config = dict(
    num_attention_heads=4,
    head_dim=64,
    intermediate_size=1728,
    positions='rope',
    rope_theta=10000.0,
    bias='none',
    tie_word_embeddings=False,
    init='uniform',
    warmup_steps=200,
    decay_shape='linear',
    dataset='wikipedia_en',
)
Each number is 128 + 24 x the weight over its row's rms, rounded and kept within 0 to 255. Layers, rows and columns count from 0. Numbers have three digits each. The size before them is the row's rms in percent of the matrix's.

# layer 5 MLP up, 1728x320, rms 0.178, rows 231-288, columns 240-319
099:091105140151134146096160118145136114097100150166145132083146126118113144129129113100136136142146097096173102138114129115138120131138121145132122114096147113126158147114110117090175139097128135115104120149078128125153096131151133187144132173
099:119130110151151143165125133136084122108143096143110143119158130130092124129138141107116097109136145099140105138078114128147090152147149148135150165115140078109139135159181123115137166165145074107099136156110116132138136134135140150124127128
098:141084126170164152154096136136134156116101141115130119143128129131122143107131124110139107128137153118097130129117126151130108179104094122118145152142149150095203179121111083132134081148110137114139154103124117134151143150142136136119127123
094:125124117113199160117117179105135147074106131146151117135064149126144114137167128165105131150112144138095110148135108134130092145165153109129171133175118135087142089137151178126176135122129156102124149097133132163090158115137128118097106126
093:116132115129093128160154134102146177122127125100142116137094134187154089160158152104127165149096125131117120130091135127145108141110118140131133109130131119144103108121147063098145160114139142165132077134088119122147130128115096151101098123
101:112123127135157103163107143134133125115102128117143138144183100104097118135134108096117129110141091122124141087102106081119121173132175150136114102084117098111111176132132157147097111169173174144141139155144163093144177137154148150180126114
096:132104133162145109107142168159141199118120118098116112172109156160096159127089143130107130167148118120129123119106119106098122129139131129083187095104150092126138154140103161112133118100128128102144089161080113106130124118117134131085100096
098:106134143127144141141115164098091108092087141163153129135100124141093125138156145112127137101120131123145138174131124114105109134140131118110136132125171148141105118132120108122115140154126158189137157143111173122151094140131151121145140122
094:138153162072134148130134119158127108135145128143130137079111108134097116102142079096129108116124105114158150132112119106153155138159141160118095180157113182100171137146123113095132111122152133158116169130110120154081139110116149108135160112
104:141078118130084104140103127160125130113122149126138111092159097138147120131138140141146147131133183113109127156130089105142138115121136139114141149087117161093134129172176130112130120181132112113158100081117097099112133114077135141126150128
105:193091130110148111114106117096173149108157148169064134134147122156128109146136120133122174142148155118103167107156098137109135122134136146092106143134141153131097088117101070137135122133119118140176071139157113130156143170131114140089134144
098:158151125120193083146155079124092138146127171153154103112105089118166103093133136121150087119106107144107169134061127108134132121139123124160089140159131095164100114124164141142083104125100108145088129136148142094102099108127122110125112128
094:119087149141127131090131110113143144123128137128179114168106138118108152064103130099148096176153129118128131152165110148133135164159102164112118072070123160125085153123117086088160149148141144158103092099106172129172138106106114100124147110
092:155173104107098121087131137125129087111170094127102173169153161139129116140130153144103113107127108148107119175114097113161172148160177113117137153166144106157123117138129093116132101128147121141106165136086155126091161142148110111157104119
101:125141137132103114129149112121101172134145136129087096137146165122126062170145119153108118122137147130115134117127171190182130108151134130097125109106121112089168113137124125144126118128086129112131108127152149144105115115111105116101075155
100:136171126112106137131160149131132120074147121129096156113130112121097181104121147100115144103117139149115149120106109140106152120093113179119108162128097108176121136089116146125152116088108136100107134165102114093091130160160129118138119131
094:125107107153115121085162118091153140137124154102104128084115093144115096119088173112113123119134126150161147104135111151150155127122106080114128102133135099119122123127088103131096158131089130146125137138103149138093126112089119125157120066
097:114100126111131123145086141139127164122165118117143128116155129160136145141118153133133178141139112134159145156123132139173161124133088150112109115104080122181086083135122121096161146133138133160115152114167100131076133159074132122120114157
106:133126136130145152084145140184126166131133145131094118139107132135113153139113109090135118121159122135137134116132127090126126105133125151112126173118129123131102110124121114135128133093144144097138112115109145184126075116126161131143152116
109:115149123114118082095133118125123127088088127145125120106096117130121120102101162117159117141106092143151156133173127138149145119136159163130092180148087140158162108126099088118096110107138162143101114136104147149126150161104121174140147125
103:121133094150141128120173128142140124124172138200135113112122151131146149135130128155155110135124148143115117116142130169100112106088151121116095133165159129130172110133116125143132131111118152136114120124168115139103129115088114171146089127
106:104140152144086166113136113138104103147147117094134125093155134142128111134157135125121116083126146160140128146105162094125135120166127127135131137074082110126118098128159142108126098124058141101128153163130160093132152072159148111133128149
098:174125127145139128110099139100150119120135141125128129136111119116112107139124116107141129129142107073158162125159149100160122135136154107125134113136134146151105087152118140117119133146154110173180134099136162162090119106076130111117117161
103:152129077084156122135144133150122152192117157154172118134139136076148125164153125145104117101167142122111160180171107142136106089146145100086137081146129102120133113119151101104124151092146117124167139163137138142103124145149141111137101131
096:122135104111142101136100145127155151103119138183102140110117163140091107104137134154192116131086103067141112153151134151162107142101120102142095096139112180125145136154140150132133154131095167092108137140143142098179121139110112127102082124
105:134127151107124117121113098101150115101123120105135085116140160111127139118091160104117165169116112095157150096140115161159141167099169174129125145105078156121091120115150118136140128166135117092112132124102138121082122124129181154171126070
096:130145184135107105142139118139129138083128163154119140160141132179128159092153139141148130147119140106083131089147119153167141119109076094132058155120132088140161129130147145102101107108156125144162096113139066143129144102099133131073133167
098:130154094165127101166159117111140130147141089111131116109135168111116138151114080107146074150142124123142105132169137102149124141125136111146115136108145141132172089123141144134110076128104130100144152154116154129147137157150163097113145153
092:103131129148109155121203124152139152151095131098131140106200133120163177112114107125125148127140118119126116142126126123180095170102136175095120150143145136155142132116154130152109095121119152114154153167118104107158128133124136135118166114
094:108155112127127158144192129090086143176152131153124133132153120124112094135101091098144062129156127104149143116117123168130135136144140130109121157203105149129107177117158202144163174133120141155159115113116156125125126155105151158156161115
098:138120152152144141141146143101080139113089111112105119136145154116149145148131103127125151115127136093149147092120113110137122141075121122083145109125160113149096106123126115100115086108109149127143101148104124163110135160129126140148142149
109:116127169129135128111161104105077137169138126121118116152135127125118142122126118170138115133143119071121146192115124145097178169127072104127144170150153114140149116104123120161114107108122135173094145105099156141125182114147174125150096133
096:142145093102135118134092098167116117122090154095161145142147167123132155126113129145157155123180121096121141162159157074144077124147163103128164114116110110089138142155148144162146099125105124115127124120133089153124130126138090115133098110
095:126157116114134114154129087156118129110117151109084105096130110128118123118100140096136098123176150117095160145111127143143115120141136118155165145202088162153109116122128140145180109119126112134107106130095099088141150162156178128101096164
096:154130084125168157125109145168102147097125150154161126100137142115077109135145107150101133129182140135094163113132161119114163152138111160119124132141098100104114128136110126109165123134155143090108136128126147164127115110114175112143160148
100:129112149128127115133107147101103146111134108141101171087078134127101137098119146136134111131098129114115100125121112113143115109125122119088129111111176119125098099153151117097132130119123134139088089146119137099102118113113161116110093152
097:140177197149133130143143135145103118093132088113165123103161136104085126105119123128081111114118114095134159162152127095112175170108153142153122163137107144111131156129147141127167110147125134150143123124142124123159148132109129173087122122
094:144147146141133120115149129132152149176156100170140136138163142122106112138123138099132136089131113099108143107128151129110118141151192118117091129122107087141148184111113163132163140128100117081156139155118134103134118135173111094148118170
098:132124096152108142130115160138066114173126166170122141123178166084155095126119169169124130159148120111134129104157120123135091113150089120112132095117104135121124148105123125116113097076134143083110121126104135118131143110148097130139090141
101:077112171132104150121141145097114111135107112167152129081139135156081105135111103130112123089115121164127141140092096091154184133108103106155109143093170118110104133121090137171144126131127120130172136116131157135134136167155123080119128111
093:089111137133104118091139101153123147100133147160114095107162156120118129142112169140137152166144141128133146138136171142131129127125140137143127120140111117132092109104136134157126161109096153181152124129141097109122126179125129116144086090
099:146146129135095113173130110115160075152150158149090136118133078139167163145139153128102148106106153177147090137118163120146145150158073108117115104181167160157126118115090134157153158167103114130136138117107174148143110089134131120100143087
101:135143143115127115133136118113147105135105152153104130147108128165145105136171110174143162086118162107135118163139172092111140135148144178091115117129144117116141180126131107142112132114099164144096147096152120142114125170095135196163123150
101:150076076168104151159149162176149117145118143088124175155109124126168124162144088146113162149127137115081133110110128122163166103099165136128103171133169193139126109115155152171156152142149173140117156097128151156112152110144119102111100121
093:121129114143135146117144145090099174111097126122110173120155119148128084105127139150135115142138178143108120106086115144129147147129140130147103132122150128120096145134135138101115111134170139146153112159117104095139136145127110123164115133
100:143121121109122117152107125132108146166154126156158123116119127129110124147111137144105152144134157078125127135123164093093154107141110118130133108129168124115126152110143162133126157141107057122097098134097145136144120089129071139116146160
100:127158147149142126078163121137133108110163124112113102131122124155121126116103155184109108136123153168196183112109136106141143076131126107121157143132141151149138139135159113105128120125156125110126155107103136114094139068085123084118135111
101:078132181151097107117153122138154150108132135126120127094102148086128135138104110166129116141093155136105138159129151111113111159111157151137166097155116143118129155142145151127086160159133170088110089180113108099144165141114145147083122144
103:102145146116112092128105143102104155134150171138134127114111121084173141120168092133157131145089106139084160123095143110121189137165146114162132160166144141125093148082168118153111140119115118103113135122151140128122136110155098115140127099
097:113123103077118079079130095122161124106096112147089146135145123130202125121121133161111145137122142088119108124125155125073156103139159095171131149101069157152097115132138123118139152138145121127124093154085151068102092134128166120117123108
098:112139126167146133146125102137119143121108115108151119138147112146158165152166152131095131195162117157142172160127105131148146132149133134113112170135175129152103165133173127133100136132163141078112122103150109125085131124147116129125179129
120:176152144129092168121139110102121175107119170138157176137144109120117099164144145106100163110118114149149140129168081157138141148094131156126086148130084104174088145123115135116132132089136120166138103151137178100085094139065144113124124160
098:139149144138138124147116109097145145154099092101106129169123098111119146097127093148104160166093134102103150112137102086175130155106139113152125125131113139142101075127096118091107156149118136132125136117155128123102156151122095118126156074
100:133130105145122150122137113140159139082109123112119154152080172146119098121128128108108121171113160109159188150132121102136147104130130122092105124105120169095134116167144133100095159114139087122147154105134115137135115151112129145133144152
096:144132147154124086158130115179098108123176112157149107153121134099100093137120165080138131089163146103159144140119105154150144121138127149158107154135118129152158078183129150131114131116139143109089156153128083123134117118115155140150130137
094:145151124130178164158075145147114099126146109139115163143125100127156152095093153150137178134159102144123081122127131079115100134114142124117154156137141153089130112151162131131122177123098163116170097090114110101152132094145145160149155106
090:120089106099105105096138134130152138120127129138163129105107107108132127107110060175121100090146111074128118114116185135136079141135148126140123098134112129125090134091113123154167089133148159176119108140134178201118143118099113114127152161
105:118120113121111116141163129138095166098124107143137151152168175117099144137089103124175114141171142115133115156166114121132097144128111149092139120092096096197175156141126135121138165126122110150104115136165141082126151133173153110130138146
# layer 5 MLP down (transposed), 1728x320, rms 0.158, rows 231-288, columns 240-319
097:106082125123089107098106139112140125145137131153143161116168111133138102142177081138143097145100084111069107128109083122120175162100141097091129133104107149122111156130120125142116131156149142105140113101164135145156149120115116167131134109
100:152132161127119127109129117162153142130139130098105102136120156129121154106115103152104123129140148108114111098137110140155123138139125177131096132129128077162148130158137158129142138133124084107171149158145155168143172131137162074144113116
099:187113117110092101142104171150148107170196153144139136082158121137160117111122161098158109109148142170123147107071114123142155146120145136109133121109151120110123159123137126130167140139111150135111072116124149170101082111139168126104120148
099:104147173186106087089118130118140143126137138131107107105116133084122133110153103135157176154153155114106205120074107158159129127092097132099112121089137133171140184152108143172155165149164107138156141114118116117109125131086093154125127112
098:142123175087124099137142104128153111147118129152167136135160099148141102125128162126143108124141140137109161147133152112111147141115162118161132132111162104146119131157166081101143133163181115170140141167126130161087098133096126120110098123
100:124179121091145139110081130120125109092140157104108153093124137132150094172146132126096122153125081124185142141105106132152162149184159159106108128145120111130137099164094120156130171151200124092120129125154141148110119176149093124124118135
099:131122135162133093125172130132149107134118123099079088107115126127126169078145118124130137148135116110168123134160117088111161126129124078144166125077201119131144107091103135083103126080093156118109084133125154145080111133145081149115120076
096:134159119162143073150104126154166111148124091115140134155175125139107159155125142135189135111123132121107131134128182173129147130085125136139144146146184133171130093111121165141150107131146091146097137163102136109120167108144114098142155142
102:181136131136132130111092129107153171169111163132128086096109142135143096087145103118134084096139100174195146148104131125116149108127112113126140145118134125140141143126109100128126098138115144132158122131161129172145153107108122122133128135
105:097161117123128105116129129100110113128147108102133115152133129137128164166161098116117115125131126130135146136130090115115075125095117135124111113155166142085095127113127131106126172079092117146130132108115152103147075086132128127129140137
099:109148091148116086075144139156139127159096156092111147143190100134142119117096090133125119163149146164141089169137134139136131103144085117160147114144142147120136162166114117133157147144146118103133099152146122063159113146116148128142109151
093:143136114140108086108113110072148117135090170184142136116090103118111118144110131104171116127107152138106120122155153144111095128104170067134131142123116100107169145079118151118144120120135121101132090119117121113128133135078117100124170106
095:180154125133153106073123143101162141132159141145077101092120113110126099127138148132120139141118139152104168154134120113139163190143162111153116075160132149092179124144155124099112082113112153166081142145094133123108156123134169097112130127
101:109161125137097133102161154125100149100097102145149134115167123105103138111128122119097143161137128105124142140119162164136152136106106116145101104129178122131129069134117154123147120129118121074116128138107147116109136162132075110163122107
099:151131137136123149119107117126133154094114135162137136116135101116165129135117088137108094130123093150099106109153106095183113128137114134119106112136125137112143092136129174156162112087163136117139133115128129140138104094095135127135187149
099:158114137149145096110139146119140127183118121195133128126114157109105088155113115103113101121135137086108113128153089150092118141117130114109122128146171102085109130138159196122114118121117136090102134136116105119127109140117160111116126148
099:113129131122129117180138138086133150143172139167101145155136116086123128079080130108098074172132093140165168127123134164116149148163129099118075117155145147113096113133166110150146147137092108107161152108127156108144141145131145147135153113
105:114111139141134119093060102151176087135162126095111122096155132142077129090109132121139167086131124106163170077103143133110131183132094123101129161089074096132136113135123139142136150058170152101118147123090158156146130155105177150105103098
100:095136133103116125132162169103106123131118131133149153158097144125108144129113130141126154136142109102100182063131137111176089130092143105122125113122086105090126155104094170173160139100110121127110104123128125105141103122105123141149156172
107:162094114135102123089145119118127082139100110126131139104163146127106171099130118119137131143120104096133139121139096135150140126127099111136128123112124112137135150086112117117124098098140104140148117074133166144103121178111144189112127157
105:119121131099131153139118150121150153112102108099128124122127101145133171112167134137106110155108110153128145100110175138120132147160120128079118098151099098156149101143152136134146108069132141124137113098112136125098132156147115113130149149
100:127117153106137165130057128137163122133142127094144113098108162123147141155107126109097126130141130135181127113083118110127121128143089136161152151169159102156103164116151120125091180113131138097116090114097139132117146133106111086140130129
097:118156130108125141132089148121130138133116120124124121121110109125195128154130119157165157129173115178110130161140138111124116153149153091147116118162096102163157112114140124119131131150094156124116151150097143143153144113102153135122133137
103:076121130124095117139104117156106127116125113138094143165132134105106184152148139193127117134141162090121143124109145122111163146150134171117134151144103149140110136147111123170164149171118077143116141126132149143111134116116155149141148170
100:106179145135112126101182131173132099090094111138094151090123077152093112165092117126152111110129130160112133116152174082110145078144133143121096122106140112103147136140126107106127129133140147164149116140143146091124162118170149171132143169
105:153119102101157167109119069094152129145110095134120120115175117121130123149121146186117137151126098119192152109124144086114156148130106094133100131144091146100167132123093160136118116159077186111108161121123115113130117132128152113125096148
108:141161120109145090158111091148110103109096116154137152129121145168127131092110139134104105148123101138145135144145119126172131086097173113135119126123139122109141119114107179145141124119137104159165152075085114151144139138124117124085129132
098:108088123111113166179147115165175074110148120082130156130151121140147100113090105129113137146130147155117117102162160137127105167081149127151133126153112153131129129168144085107085113151130145114117127138136138152113128099165133143157140097
096:092132155170168151117135117106096126119113169128113158132164123101150107136112103083161128162149114103083116145151067120135144141110175102071101093156115105119132139090138125105124096128158126134115149144085134142173140164146122099110136147
101:139136146187088124139161076142115103158138140085138158112142092156139149151123146100117177106114127106159108134109102142150129149124134104127136167144158112090111119172073072143145140168130117158107137161117103165103138124133081138143096146
102:151113163113104112133129154137104146120140114136144133130088118149100140158164126087123129140096106157154142129122102117154140095117131159087179146107143135129140122126098134187088137072141107122157097122155110108201170118114110130155135068
103:149112109136152127114147130152122124096134113159153180111094148141107195177121125083114110134105108141131105137155160118058117107184156103098143124130130135195119161085126142124115119131157125171137130131144122076072151070125137122125115098
096:122142127145080143124098139132041152099145099148118130136141136122129115141173099164100158141122123138138129131126151150091145123131123106122128046148082131168101150109135115144115158141145132114125135174131156100151148135173135134133142092
099:130121127144125115139119110118120151119124130096133100106117115111132126118115147107166102140128085188129118124126145139148125122103110160170135152131119113180101103141168137131151108113128106097171101106093141114096156181125145154129100173
101:121126147105146083132141070173161181089147114100091115111089105148140156137130116114147101139115143113140141119130130160124139147134135124108148131121154105095095118132123144130118147117118118124121126138115085127110147111092112156119120145
098:141163150125126132139152116134149127144168146109135093136147098133110125152114173090089164128119128109095149144097146126084150125156140078118121114141137152161113127124136152105098182140116087121158101130171128102128096182145104129109130108
097:138130148078158096149115111140102117107106113104112118150136140123118110127111154097146150119132166112140124138150139124147092104120133115164158135160109142120162169067153134101114104082122168085170127150124114152096125123109153103119147157
093:121098107136169116133129123122133081137114141138147133093110128127158161149137156081131132119113131177146151131096107099136163118137138128124132171105108125120157107081098119119116117186162131172125156068135093110130139151161147094147160104
101:096136128154099119141140114127103091146151111155108096131126129110151151135133148107129173098180113158109154095092152182103109155134195165127107107136133108143125176123144122105112139110143147080125088122155119111117134126147119124140101091
097:089142109124132134124176165128135111078110137114164174146123077182106102145131103135127094139091097114123118156134116128155193107135159077106144127145138164127101110155094094176132147143075133167131141127130102105114104163098152081099144142
100:129129107115129098158122141106146137178107131129153137094110113108157130153122109135131105172104145099090130128118090182130101136104124117139147124142105144123166099148155117127122115125152111151160162084144147092149128143100125165137161112
103:100090162122124112133131133117131118129090165130119132126100130180144095129156102126138118162142130137157064110135113071146132142114100142116105120085183133115089155134124120143114097123100125146112104147102129144115106061112121099109101116
097:112111113117103141139163147139107120121150117140146080088143139133120114149122111151127073146133117102130180167108123113120112083141156067072147128115147129131165116167150122115134154157173098140132115154097127040137148107142095086101142109
104:138144153112177133174108123158157164146172136168114075115135153096139100124149144107160076138144172165131086090131135147111166132065136151128123114134098145153131125149156149145150098070167121169140147097118165110121143114132136155133138131
101:090144131129108115156153171132106099092133122136108159129142121109141154134141108163136117109157089103086148119159142135109106141163145129128111130103094093109145141117120134171139165109160103126149163137113145130132135139106115106106076124
101:145115182121120174105141135117128147137133171140100116097126150106116107123134101117128166106124170177140150154114119150122150129128146140120077135126101125103120145129099131145142117104080141153133104064109128121135127134119115135146131099
102:092159134157095129072106100142098104113182153113140101075151088125073145118104137102164101129130113141121162116071131099098116112137116098134140169093112092136126142107113124076118173142129134117114165123116138123147130107099111133120093134
102:088133150125111078107165127155152127107100112126135112119130121111182154136098106153114154143107109113126114118105130150127134097149146139122148087113083120127124168084140161098074108140123157147109093186108124114122162136107138152129098133
106:118117104097116080110142149143123115101131100119154179142122154122083109105149061134125142116136094107081105165112129145131158112122126147153158148148157094094138115128135151130145160149153101172133114129144126130189122131157134115139147063
100:117094129145111161152080159142138104148126128139112111109130137121136098133111146126137111098142125169162117125148159165126145124081146140111135150176117146128120107096062137144122113117146160129109092129114122113128129144163166122157135105
107:102111133161143149137143136137162112136146122100126144195121086136104115106153136115127129116108116137159125155084143125139180130098121126114132089148130121152096140093182129115157123117139159153077113127154091123098137070168107100097084068
083:178115128152064138106141120139100141151107159129123114147127127107103144138144151147114093122110120138146176126129105151129118168106097132129111125160111131160098126107136151127133114124154162151109091116119127111122118133077150104118111155
098:128113140153154123093155178134127125175130103132133111123136125189149132128094122106167137146144151126150142115131165131117142132126146165132085126118090150121107148133126091096147092160084150117102136138122141155138146130118125099102169151
096:110106095150132136116138124123117143088129133129105147097120088107114114165108146090155092104170145108136123098131133132161128077101109124124106071094110132101129157110168097161195163123119106090103127098126128128164082157111115131111100156
099:166165141118130108105149131114091104124127156137124077168111110125126129147100122127115119139150153127133164130150124152101168114127126142100138146137142106099128155103119165104123126142113159113126189094088109124153139086097123108122106176
098:118128122098142133171118131127154123119127092119171105144148177151159136088131137118141123106075143171136140141070162183087139117133183133140086122139103145120100115133140112147141160153137120134176135119104113102083113115129132149112150121
098:116104139157137133109178111135082169107134148103123140098123122128101081141105122143117105123119107087115122117112145086117078120162094125124099121147131147163096144135103108159117059121149127166138137121141161137117111106090106139137167163
099:108106098122156156138098098148137176118126142092128094138145106122112128170122203122153112137164144141130157124144125131084112155136119152094120134110113102168165113180120126114119200146182139141170174118133141141122103133152151130147159138
# layer 5 MLP gate, 1728x320, rms 0.182, rows 232-288, columns 240-319
106:145137146125089121126110120149151150121154130158085123152119157130159156171165098090116152120094089123151114135147126118134128089125107138114085148158132120133120139154130076122138131159095121160123133143144140085100137072112112147136109142
102:086116117097105147119118155113043105111130105115132134123147107127123128099111122167130120134123153117173143163153143123122123131129176161158099102131138117121062120098113136179145132095114139110149101127147085102145183132116141119132146120
093:110105105117071117152124089116121100132131147112117119116174125146117113119078154114171115087130131127096134099146143127134097123107092144131080127109115152116125159116131132092118130119138140123125073158124161082116180140122192167129151124
094:118104155166120141182090138145149131180105115125093119114154096096111122096136112105136119126134122126107177097134174144134101147143137118179149130098172090090170129153099089149138127123164131111164144174130149177108151130093129124130152127
104:104146111051142144127135127148140132159140113114125143129132150139119137114128161105122126137165151196142079118142080157135107188113092133096145147129113120123159129140091189120129126137107112144120127133111134128142118101141124098116104131
096:065111134136114143177131128139091103124104118129159161137104100159126128125176115133145093121154113108142101158123130130139180122119152117129127166138097127168130149087128126120135116120129117125127118113164142161115113116119158104103158153
100:123114123128151105149148172126131182118160101153125125156150108108170161129116125130127134164119221116110131149144141139144124110154120117145106143109128115157127148135129157112150145109154127094123118127155168123135151100095163085095147105
100:134122137160139151122109144117135153195132135101135113129147110137146101090117145108150110091112091152155131137126071092136140091149074090156164147090138127124139136155152104125126145143146081121142138096142132123133111132139106132126147119
108:131161139139097106136114148115126183095154132142146102118119147088136119147119130128108118170126111120126106120130118148105119093147140161131120133080094090128125113118137137131156185112130081155072135149150097194129106114166149115138144149
100:117123099131113130148129092143098146105147157130099121123112128142139096129121105180190131125144118145084124125164136112128131099096122110123111109152085143144130129103110159135134162099132148139117108121127131144141145118112125106091115154
100:078127133129096133149135177131192126123145086136096138151129179121089133151129113155129169128135146134153132139143131117102102163130142156141147157145139133107154138121106096116157116124135127110135114119115082129127152123112108153115124135
090:116156210091162124153134136147126136113113136147147121100102162094136145109135118128136156087150158110130167168099107129127141174133149105097113109119112122125167101114127146126128113134143107190150112177106119150116168117120126135161082121
091:151153161159161155167142090085111186134089165079130109093138175119123132162118105130145106125078122130139132103126096154144128145112100117118154147100155137082116112132140162107132142152111167138160148126142129089165128115156199079102124107
098:124098141099137091127128093153156127134088102117076126121124093118124155123151136119162104136143131094090125112167130133118107172119127169129156126132107132125112122194130152111154131086118114114105137108088148129150096106117145131130131112
100:133077107180177140127123140115144091156120093100158105145133122138148099095088131098127166138132110136132115137111140152117137133101123121135110131110103149147117136123139147122137110128127100138155091112146135136094141131163157121100125137
098:086134147152150125125136118138136155143103121120168122132149174092115149142075148098156098117150136126142143126137130145104145132125133142127116119185168131095120154140157149110133116145080137128112157132139132108128097132090129155159162135
094:109112147127122126146137081085118161127151107109117126117156121122153179127092093119107118098106087127147159116099132108095086128122071152137139130137122120133141128125140163115117112175174121112140134121123083126073149156112146111131129139
107:106140149106131049161125123099113138150151136157117168170134116120151124105125097126108155090128128093111100136135122164147160139130118104120141115165144161110153120097136121120132147136101116137150123099154134114115139087181149166086097122
101:149136126106123111067171146155116106161121093165115115125141109102092110161125155121115103126091131089116144184164120154174181094122141160093121174116133142145110096104125168170129148109148141162104108130120123137106136105123125116147153120
106:161130174135109085150131128127099118125131132103112173118128137097171146139141145068137114124077116101149164127152099188098137147113135148127075129123119153145116117128133118133145121135127150161161118144115151156122138136166112093162100137
101:153170114110133113126125100101151137112131130143150122116132097118150148107064093136175130096130091099141132096116082124130139116134125152152100164172130166198102154115141158150117153108157113145121103112145126125167113112130104135117102103
094:140129102090118106147144171146088139112097139160144128148138142089131151137122103162141138119149142174119095085117079146081106137150125137109159143132117155111150157108091136167135115147150165100076127139106139145153167115139123165113141145
101:112121125138127143158132126110156097129115080104181101153134132083171079117165149117116114134160155123108159161101161134101157136161139137136133114138088096105129080076096168157131167117136070104102138159157110136112169130124143113092150113
100:128162150135155125110128149133141135158157152125162179105105134122142088135113096126111123075168142092101192109121120138089102113140175143136124151147152128122120104165088112133116130148153118133181171139125140154058120124114122166100123134
107:128194121113116152147076144138103107090097136108101103120161105136127151150110112132148151146134113103107148113133061120165143116179146136159114119110115177141151157073160131117143108140153130118090141166141138126086123112152127147138109155
093:116143113094091118134116132087090125149149135121143147128182091168148111130125111078133061150101148123132111122103113131127109101161117113147145145145110156143100136115128125122141135161151122104130082142111174100111157161121157183154126146
096:100146147116105096174119127121130128124176119117138158125137124095134155162113147151133161129107120137130124109142123126089094116114107128065121115156137065128127131124107074134121096132104134104118145104169114127109092109100085121111131118
097:131081114186120168105132132124150125113145146158139141136093135097134092153171106121137156074161116109132093094091130129170133149122106109133094183117148195134124106142090114126106055149155146134114157166097125158130128103143143131148157101
089:151140099148109111133147154058107124188146151124137117147164126110132116116138115090109072128159150092127178122096139153138185107132121100142126114203085143110099150104165161126146167138098134146118133070132154150159125125091108144158146108
108:112124078111118063155111157110194130144115139111144125096124146127115121096154181160104118136119158118097117162147165143135117102173166139136134164148089135149074156120135131131118174129114171163129144120156129132132131092144158153126139117
107:116149155121127122117107140141145148167136151139162104113140123116186127112144120129094137149161134167155125115124127141135152111104150121095106078126083131075163125135099152163119136128101144114095104096159120149121122135102141125097118152
094:074158170134139074153133144096126124126124173169131137103129133131124146119107137133161124184166170134151102109126135147148165113112158122128186188073143130083141134157150111136149094077105110084106158114107135096134130150119123071109127093
091:142111124136133126120101132132111085138150145111148134143147136100142149160154129130096170149089115116141125177161150161159098125130106103061105118131150082110158083157113140138152114144117143101116134151143122129110158141115126153106142075
093:145164126176107121121113146120129081152134117121118173181140142118125141171080125141147132111121088133114118086120098087159082120092132103131122102149138152153139102126115112154126083122081120161113130147121103059137134116122109142128099104
105:082152141101120134115075103099156132122120116094102106137132142113114118161155116127114109113140114129124129085137165118143110123140115129117149095142169111114125157091126114125109094155136116114090150124181135122117173109162169121126158208
097:100111112103159135147109155101113148121121127108142173140127113094161119144106109121169125113123186096102104089159108128104140125120155114113159111122115105125082165112115105179135113098125074107120119182147098149075142119097113161169153109
099:134140117107110093153128115138126172151153099113131071127075131163081132138145079116092149086107109147120128155099127197110110123143090148134119164140120140151099149102165123142123127162129145109205084123137167169110106112162122137103135149
104:147110091148109134117108104144135128103177124116085132123125157158116114138125143143130132104118118128101122125129131105144136102122131127142178133116138177163078121098124146161100085125161112161086131111108105150086150129115132092060151059
100:109138148108104107142127128162114136149149159125140152150131135161130119121152099094131143088115107095094147147172122101137174100091128141109091151155116148121117135125134085170147087126107125131080114149151155125101135122110095136155114111
102:142109099146136089170070098106154170115130122116164118132116138170119107100139112098122123097164119132088162102084074149141119119138094120094124111114117126138153135139113122127151165123127122160121144149116123112131094121124081162121107123
097:099111097123151144152123165155140140141117083091162112126151137120121154114103149124155136102126122183134153140123072118145131138151126146136120129088166154078117159115156172114136127107093109155110101127125101147109182125156116130136136137
095:116139146159155131112136142109104152145141140104092164133123109102107124126178097102134151145155125175112132157125135129142112093149150078141119103106136164150132167147162148065105107115149093124166111163129083158139125144140071123105074172
105:129132099116115114110093100117131096111160086168158157091135133113152148105150123120097136099128127172103104151135127076139142181124112139165081071093140105128145152127112100137113086114112128099121142136123137146123146128108131103107116115
095:103118123092131126132151109118120105131181118134137108138167167115121128130123105150123141155094111116122150148137129126127156147140134138168120121077183090125164134089094098156054124112117147137125073129163147136145134086112087087121144143
098:178123127141104153147112140143140117141115131089138113146127135168145108129160129118173108153121070168117142110142141116135109099120101099132145154101126124117125097136094110093182119079143136108131154122144130117100101096106161120065130170
099:115116168121185141108090155156102152093129127109098171125116112138128139131134095117105114113139114128108175132090131096155129115074118106106112123084115118128124139132139139093119160163126127112121124120143096128147120160126128102132146103
101:083110187119116101153111147104132114110109117103153103117162158086110165139104125163140129103124115104149122130112148184114150066120147148118174124148130169100098145146119113079114107167142137128095088158139112110090154129068169095103095151
102:141149142113173145135177143139129122124142129152093106156122098124175124124113142125146147112108164132168133124164100122118105166116142155145096140096141109135096143125070142142126108134088120113133125173116114115100120147117094133121120155
098:128112154201134176154133145162123111115181153127160132082139127154084134162099097089139108108152143154178146139090131144124156103134122162124141132145161110133135121055146121120121142133114143129147118150110151128132141172140122101137151137
093:108085147144142142149108112113166116143117113104110136108131056155141110117134150164105140129082087125113147172129128165108180103151152132127107125103130144173109124118167115103113156101138129074102146099101121160148108094154150135113100119
104:080109101110140093142100160144091068126135095118105092122103128116108156093118137139139118136140117102134096131084135111108116126130120115146172109140145153105159111116117132104095118136144105098134129121122107148158159119169113136141093101
104:100140124114165145139130170110128133126152110161156160149156110129137105127143178113113152149106119132176141139086114154130104052107152172153158148112168129144122092153125147110140128149074126107138124107123097106135166123133151113149149153
102:133167138123153134127114167172141112109175134118102141162094131147154097111139151113146121118174118144108129137148126119136114116113146120154111106108116169122152076090163134114089128120115136114109147127108119148132172125107116114091134153
097:134085133162162142112085115112122154101137150109116110135115138138169124121137155142138160113133122161148103114157110100173164146076106113105143148115132119104138124105164129192183150138162158104131096129142088121136159103163124140157142117
097:126151099100105097141090108119148115136141084119103137133139084135120140126138099111100145083117133090091135129103132175162139120170131140129161109141112119178110128125161105142133138112137128129139146173125114114106076141120084107123129124
093:122123134135128138113113154140116123110152165119160110116079118126117119091129063126149127116113099122167161128102159162145113117118186129135186120147086133089102104143074155121097149122117128148116151098092136110128123157147065147142095105
107:121086127073124116136153145119106130131115137090094104148126101110127103145121105140135121146169120144135119157151155141107128093111087151140131148123141123186152092150155147126099166110175096123097075141132117116087120133099113116156103154